{"num_attention_heads": 4, "num_key_value_heads": 1, "intermediate_size": 512, "norm_eps": 1e-06, "qk_norm": true, "init": "uniform", "init_std_down": 0.0, "optimizer": "muon_variant", "warmup_steps": 0, "decay_fraction": 0.718, "max_seq_len": 256, "doc_mask": true, "z_loss": 0.001, "dataset": "wikipedia_en"}
Each number is 128 + 24 x the weight over the matrix's rms, rounded and kept within 0 to 255. Layers, rows and columns count from 0. Numbers have three digits each.

# up: layer 3 MLP up, 512x256, rms 0.204, rows 205-221, columns 0-127
# down: layer 3 MLP down (transposed), 512x256, rms 0.194, rows 205-220, columns 0-127
# gate: layer 3 MLP gate, 512x256, rms 0.196, rows 206-221, columns 0-127
up205:131138155126137145133113174103131137083156179128162136175145141105117139105174153134104151166173096113094152115085130105127105139140136093132147116131099124112158153119107150103121161139146114134125145104114087120106154144120137145099123107146075138078107104121155144135143168133154105140121108188092112077099104162090114120093168132091197132165117142138123095093114175091110137123116
down205:097150170151164105128154140133141125072132140120227127159133147100136158143142122122113150127135110133129144150114144150145147141164102110129097132097095138147102141153145145110134123128106146174158123083143063097123140119157104133129139129140102136167104133121094099139161103072113106150100128112173119144099141123151108129144151101128128122121108123145086133106114155160095129144198
gate206:164140144120091096111149153214133169154112127099132070147160090119155091172137113155096130157138136087077138155139105155137158124137158118133114115127121154140103151120156134112131153149072176105102174085151148158148140110145136141149179112116164117158114118115112152155088158140084129181168114127141129116127113142097133136128153095112177142079180104104139145161131111063157100094115
up206:101070110150112125116156152116139115093135131140163144131110092153123139143095176113138166106119083163114111131151089129109106152111146093105161097087098134118072111140157143148159122131145135111143128112120178180149141153116141155133121133130111118109130109141125136158136117125117143146146149152105127146130123124151078083123111131195123139143137141127145140129142077150117139122129
down206:093117129113108120118133110155128189137167135092098131117159130127103171115133140145142140079096139101142147129124102149136118095078126116130129101139104146114139122132180086143131103179133140121147113143129128095097139102103157123186115175132113123160156161150114120154154091149166138098140136122107095144142138104124154103108103135094111135107118090131071144130150143141129143164115
gate207:177118160138153131103133191151138125116094107099132130136113163150130147149121128153128115139118150149163141122057110127151155110126140150132129130134154136138152153135121123118115169131118126121145114116155088141130151104127135106137160101131126082140112155097112108119112152139109131098127123107101179085096127084149143115143133133095137089143133136133123148122090156155147117085141
up207:105121150098117159110129162206143124132122151121124121144126096118136147111144137151137117124106127175162125131136096140138138095117147134125114113121123085136113126176135139098131107138151130135120154126144153106116118128150174108132167124136117097162140132105165123133152110123134116089115134135073150107131130147125104130148108148162111146138162127158125105158104088121079110115113
down207:137108158125087179151101093078086088124160107143098127123146128131140131179144133148147116114138111137121113144127128141073139112153105146100152114131136121135148133102139145148148100144114168183152135110153117108116133174098119158114122126117078095132133087141132157179099097106115073109127115124108155136140128132123119109123138131098131124133135096136128102148152146124129127104131
gate208:100156150170077107156128110109118120108096114139137129146119144132131108065086115116111165127115124115147115134131122126103153099079086174118098174121166130178169143119136123181107080127134147126111121134148108131106111132136128146152114118103087179161150128108157136175084133090129135149138149126129082119154119141125127103158139156151151158112138126156147151091114133123114142129138
up208:127107165102176142094119146087120125147152135122129151120132114119110124106167120138117140118157103147114075063094132111165114139144126112114122137118149118108176126136180127105159158120095094158132146117163182152110110190122111068121116077136113128114122120159117094111126111130141129117107128122153138098130137107181099197115110135100163133153108099150128145171106132131165117128141
down208:126124130119118117087138160154104163161096141114147153141160152159117126153142138126089111132102143186115108101123166112154145129166084120163144130136086108092115134146144118151131134127089114102109134113125143124119154130134103112130135147107071144123150051142120106120135146115117134127138123122124097179157116148168103122124150127078141099125158130137143143135129121112104099141128
gate209:160137131122124130135139134070165137148113114105190155123128119154143116117152129095119136122134111121172174126124158145187086121124138131113130094127092123132171149112106112156153080106091120093166159135134123124135106180155103119115114137147135174136117155153088155157123100120106112145103117135123124123160120132206119146137141139111135095136126067163099145165130142153126111130124
up209:135143113184114173107142153098140148124144138137106113108112173123123141117062131142128130136108106158102130156068128106141150140130095155145104149095108187133087149147145118103100132105093112148140135144139184140156149144120132098109138148123101140134127105105149118103132131128135135109117149138162096144101150135086109099141118122107129129124162134150091101125107112140106127120122
down209:149118093127150116140076114171132096111159111127093151116065105141155139081088122105116122126104133156133162178093121105127139097162126121097145121147118150100141162109097178167121108080081111142160183120131103134109103144137108169153128134108104089164165127151143131143153084115150100126139127106145137140111119164160140139152130124132156098116099096141113164156123091114149120156110
gate210:108121128104084116110131140150142091100117099160124135164150109092105111145140150139146151127136134100142123109116116133147105156132120131095140104131120136102118088117159113083107147130156160173125117153123110138092132128180136092142084148121182121151143169144128150144161100151124145094166111123144137101131137144196123123081138161103107140090134105163089118139121134160110117107117
up210:113135138118123149104150152106131089104147114161138082135088150120113108110133126146124120133145131151074107077123182112117119144141109119105118088123114116160072155109146158105124107139130139140094091125137152105142169101136118170139115116162097106089133106080150149105108121163105178097148136111114106081119168103106128154153102118080130156125107072143130134114180143140147121113165
down210:154161127127132124189114111148099166165099176143113149143137136108126114141171119113118130093149143101134114131133129156073104105130161079143087133115108138139125124177123129152108097134150149131114144160120156098099068116077117132153133081166117121141161150153120139156145134142145098076128134139133120105111056121114146143089119118152104147105099150142158084159128146115136081135142
gate211:087165128153147136137158152154157130104133116134112091103163154089086126083091113108153168125125151134132142180127105129176120127139133133127178110137136145140114118106099182107089107159106118121146116102140110122125101116138125114156110141109186129094139132081138114099109113136154050123125162082137154141115131099117104153101158101131122085136164116173100185094116122109131143102112
up211:123154147102148092120131144153136139127180114110111109137123103120113126125125056086146158127097134181089125147115138138079141093107151132112149073167154112119108158092112123153167153117168115162146165110141079147113130106149154190136102165139138171137102157140139145122116163162149143135091141075126163123118121124103121145098122135116169134160174119125136162095108128087116131138113
down211:152103123109129173132134140090110097111105131191158145141149101143132151113135122136151141089137131151151095134119124121184125134103137169097105114096137139101130150105137161134128120129152103125106137118135167178131118118103123162137180139155181120147161079155102145095105100116155139115121093137079148117108107157192115111097088172102150161147111106094131146114130133128147110151128
gate212:104141158122100115121113117099096096146138084143123150155124115133137145134149151110099107128128140093092099068176123114123114135133117135141123144129187129120126128120099122106133135161125156131109144172115135122125099123143101149138131136132135134121137126157134104104092133142134141087097130083096163111127174151139118125120129136142175130166173177108105104163184094161109127172122
up212:130126155146147146113123105123122126169132120124131146134154100113145104115098058099127118129168114120137122120086107118086104160108122150155098110128124155175120121093099146125083114111140127109115144121122104148074137102122131132112127142147148120133092079181114112130111090129158163113098151114125173095125138113133130085108152127109154115159143138144137119161148123129132108163130
down212:078159126135096147175112108092114122131102108147132143098117158138111138123138141114113156108124108132123123103135133161131130127129146125098083148109107140139153127142135113117153140138109111136107126159128150109098135124123085140178144127106105138119194117125151124119108107114113158158070117124097122083141146130138124125124125166180141160108106126129119110126108107154078122169167
gate213:108101141121140124118093112116113160119123149108118137114118138072129149172145142164105157129107130128118117132129121134156101153151115115155122122119084091131121127101164091131134120096120131083145146126161136120104095140117158140162133127142102107109126136122150161178128108070143129198125126145100091121119111098121126114124104113125137076140144125122138094110137135168158143096069
up213:125110074106187163106193149090129110098170128088112171118168111125154171147116097126143110164114140104138097106092094107078118157146157198103138122140171124122107144165154149077128178145154096135130144145118158127127128168150113123133137117131163129117148125118130114137147161160126128138159110131117131127119101120143137112116114149159090128146100122143110130132134148147127120118091
down213:167111103124104108101148131145128169137114114118119138159172135150110126138116116129121125150150146112101116109176120174102148108117095069132112139134053130163106149097139147138135154172131128154126127135139140143112130193111127122150111085115136100164146130129109136123098135147119182114132092131112166101128141153156135115144161208117102099168121139161119150126095106158137145104152
gate214:136139144121142154132136129112112103138118129148126175135088093095130114091157109113136122102137149114148106151142144127083113120145151122118150125112114126126138108104107155152138118133093124143176124160115142122147166144109127130156147084137111113104156132146094164142074137114104110144142167129162148102143152111121160162114111133107112143151118129148131134143116116116137113128166
up214:138122145133147157102148129144105123110140108150135127090129155166159154121138164146115114164145086105128089119105157141165131147138096120136140153110121161120084129126134115123106162146127141113132135141133102113101164081106134135130153120104131131106085155137136123097147123118091101100132072142085111105158128151134144139158142094155142104110201114135153138136153154144139190129144
down214:093151127101155153131081137093133119154170101155121116126125142141153147075123113129179122153149099135158123115123115130133129118122124139124153128125082133143114130150113129124108112128110145129128146123121100100091151126122141108115138104140104128080120172133164120158157123135088136148124105121110114139098112145132139118114138132118121109155151138110138085128141144124103148157139
gate215:127125123120172151121167125135133062111101097130121109103140161147130157124143136126166116116098138140150100167096160115167108168160156154140133111115108131162105126186075119156124122121116086093102111109153095145172112176129103115162128131094103133132110104145132141113188117151173120105168142143134140092134121111110126149171147183187104109148109072143106099105122159153077135102130
up215:111136108129165170150139099133132118091107148118092130123088150093118179168100147114116159106132148117152141133193149099070111129119125137197151143120133157110144122113103126131129091161179165086098098118103129144153136053123101123127099098071133119118188125123155140147160161135134162124110148106158116124105122125120092104105155132141153121165136136109126156114136164167148118102122
down215:140154148102138198137109106114104083100110088142132111147118150105123121129118142137153150151097127128094178148126093154136133090151087095121131087082124149139123134118149160089193151133133097145128103133141145155124112103147179136122145131090090147165110080146117194131139107101159100150143148132144100139109126149139108095144146097125125112148167135154131137104116130136125129133157
gate216:120131131126145163113139137149145131112104142167122163152126100125154170121101178142087127106086107081150129122167128155143140153155144097108106117138178062113122116161148153184116105160110122133140160178128124094110155107170122155153142112119102172097142086137153142145096090103119118140123079113146150126176123084121172107135138114109139149117105122084146136132106122154110145097148
up216:149159120146115123100144069136105111112107126103153123080063146163117098114153081141118134111110143123119160135092103114128130136140144171130091127132118132121154118208149136097177128115139168133144112137145144163132137138128148140131101122142158140135165110082122126111136158120125118156107129089139179127151104181162095108085148107070153168098110157087151110096124125091150147087163
down216:125138140117106128125157156126123163145143117146134124170163117127115128113137129117109148105120120167129156119140135118124093124108111090149168175143117107134128119118122142101128084123125119176143093102162108111160160112102107107130148161106130134139169150140108159128145174133098103120155100141112154164110156133124103126172125121080154125105115155090112121129159106110071113129132
gate217:158121098141125104188153102138161090115167072122175158145120143125116096111136119128141124183113162104122109138138168132156124116089155145154122108096128123127115139108142167094109129162155141110132138156120141116108132096133141111121124146102087090055123106131151138136116095167149121127137098120136120125139121117099139170092159147108139110130142134098151114144107152125122078112125
up217:125106112121120118112137102098130110139105117140093144165074153083135128138139135136093159103120145081118154110101120157111156167158126114140141084104087136157131121163108123152157120164137099161145111133147083115139170160129110130133128101146113169147099129119135079146114152188102112128129111116147155105105117140133119139105116083137154099092139106140133089105161120132134150101074
down217:118103155141100119144160110155124115139145164108133130156134140163121126119176143150138096135169131110087166145114099188100110100154128119137110170137103111058145139110108146131088155151129167156130144123117122167186132173121140140171114154139140108083123142143179128135144087106087093111144121150111132152102109153114174159128114129113110128135126092110138144118128095105119112107136
gate218:125139131129095153101152101092123139107191100129132153117116108110160133151114151119154158171109063132126149117063134116169082170074154108108129096137142112080153150093112115114157120153109114126170125180105096140108125131146127152145140182141144156156128128123156110131103118122136135164135074174119143109139117122113140114162117129082161163132140110111168132136145140136114139128106
up218:109102114136116156154113130157124103088118152170110128130134113102144148098128138077170107128130120141136077091143088115113183123109116125155097153115148151117114149172168117140131127119097071100107122115070103096157145139127142151146151110095156093103190134109114105118105139120182155133164105102144196098144121099163117112140103124103157136109179121124143091134139105130129108110125
down218:170114179144103097147149129116146123149137142136154147149054138131109123121129150144143197154107112129130089129125128142177131100115117148154091118096152077107127090127149121098180160109100131137100130175122164101114063142156115163150104143115173109138097119131141125145108071112119131132079128167105169059143087107160147149119124148108169188103135116092150115157124132111121105130121
gate219:159136169101145107191139150165101077127089126107125088164081158175122142088124130181149138144110089165120149178110122137131126166124135159145149180117168109140144130141180108053113146142136139096159162164142100112147126152144104131118135102163148149154137132094047130127136144094131134093102091128145130114114179128119088128069082106107088140182147135115033100063115140160167106068125
up219:138095164108092138116121137087165152123155091155143165098136114140111156081134142115165116121162140135140137143091140102107128118153117103107110116140132167108114148115117189134086102127179074131076136105146165148133147118115162136156143134177152156125105118111164174103143126138111136107134144138088129081110092130085131121108119125123171127129117154152114125121131121150133122124121
down219:127132161122105143146141156127129111144095125148128120094124161152136116139154076120158149113139111084116148140141116123167075096155120160082133127158153119147122157135132144094110085128169099126145116131116150134144136112176106146105108142173151118107113161156113161181161143128086111109118141136114123111166072085068110120133117146112100107151120151128114092141144126161149155129131
gate220:083136100102142124140163191124103157104111096155138149197167167129137199116109095120120131118100108183173110160145120133102088115117169115119138130081120141095141186151137115133139118137140138152079166129148103105128095174107141106132119153139129136150139141153144116112132121142138090162130140126130086155099120113193100080108090142094120097138147153152122125170171131141133108120106
up220:170100136122148119145139077146101131134144120176103167114093118119157124112159100185107138097133135117110189182131152132156166102162118149063119093120155094114114173121136139114161149142127163127083128101131136118135166109131119115143123104118129119118120143070131119170148114115132094146142090158129148187150118167094118125137131114077152121092165123123118160083116097154129133153118
down220:138134148106110134199142109134152097128092143106100102098087100110119152123143135118110146159135127131135138139114121111152157082104124093164132120145113188149164151162170111129134118094112157064129096133154130136130100110160135143105109160133140105131140140113129094112149115112143134087094101088099053180134115140172125139114128156173141105098108140147141127074089082109174146146158
gate221:088156154154122154124138185113105128108101112120089079153133137149139108111137141136169096082185148146160135112161182125112114139148174113109109124094129132149142107140138144145159077132147154139148140125133103119153120138125100141114158112185086119170114143140111102104095055145179102157157116088132114118114112137125111131166143142162153137156160121101140118122168118173147144114169
up221:111162125108123129097164139138134120123175098079110094108154147111084085094176120120147134094135095116146140092198143098125134117159158113128159117123151149156135130106139142164168144107169139134098131107113151114155163154120107109104146115132087138142176144077131133123062096115172094147135117150139124154121147132097103135120121139156132097170152189139124112137137090158118123110155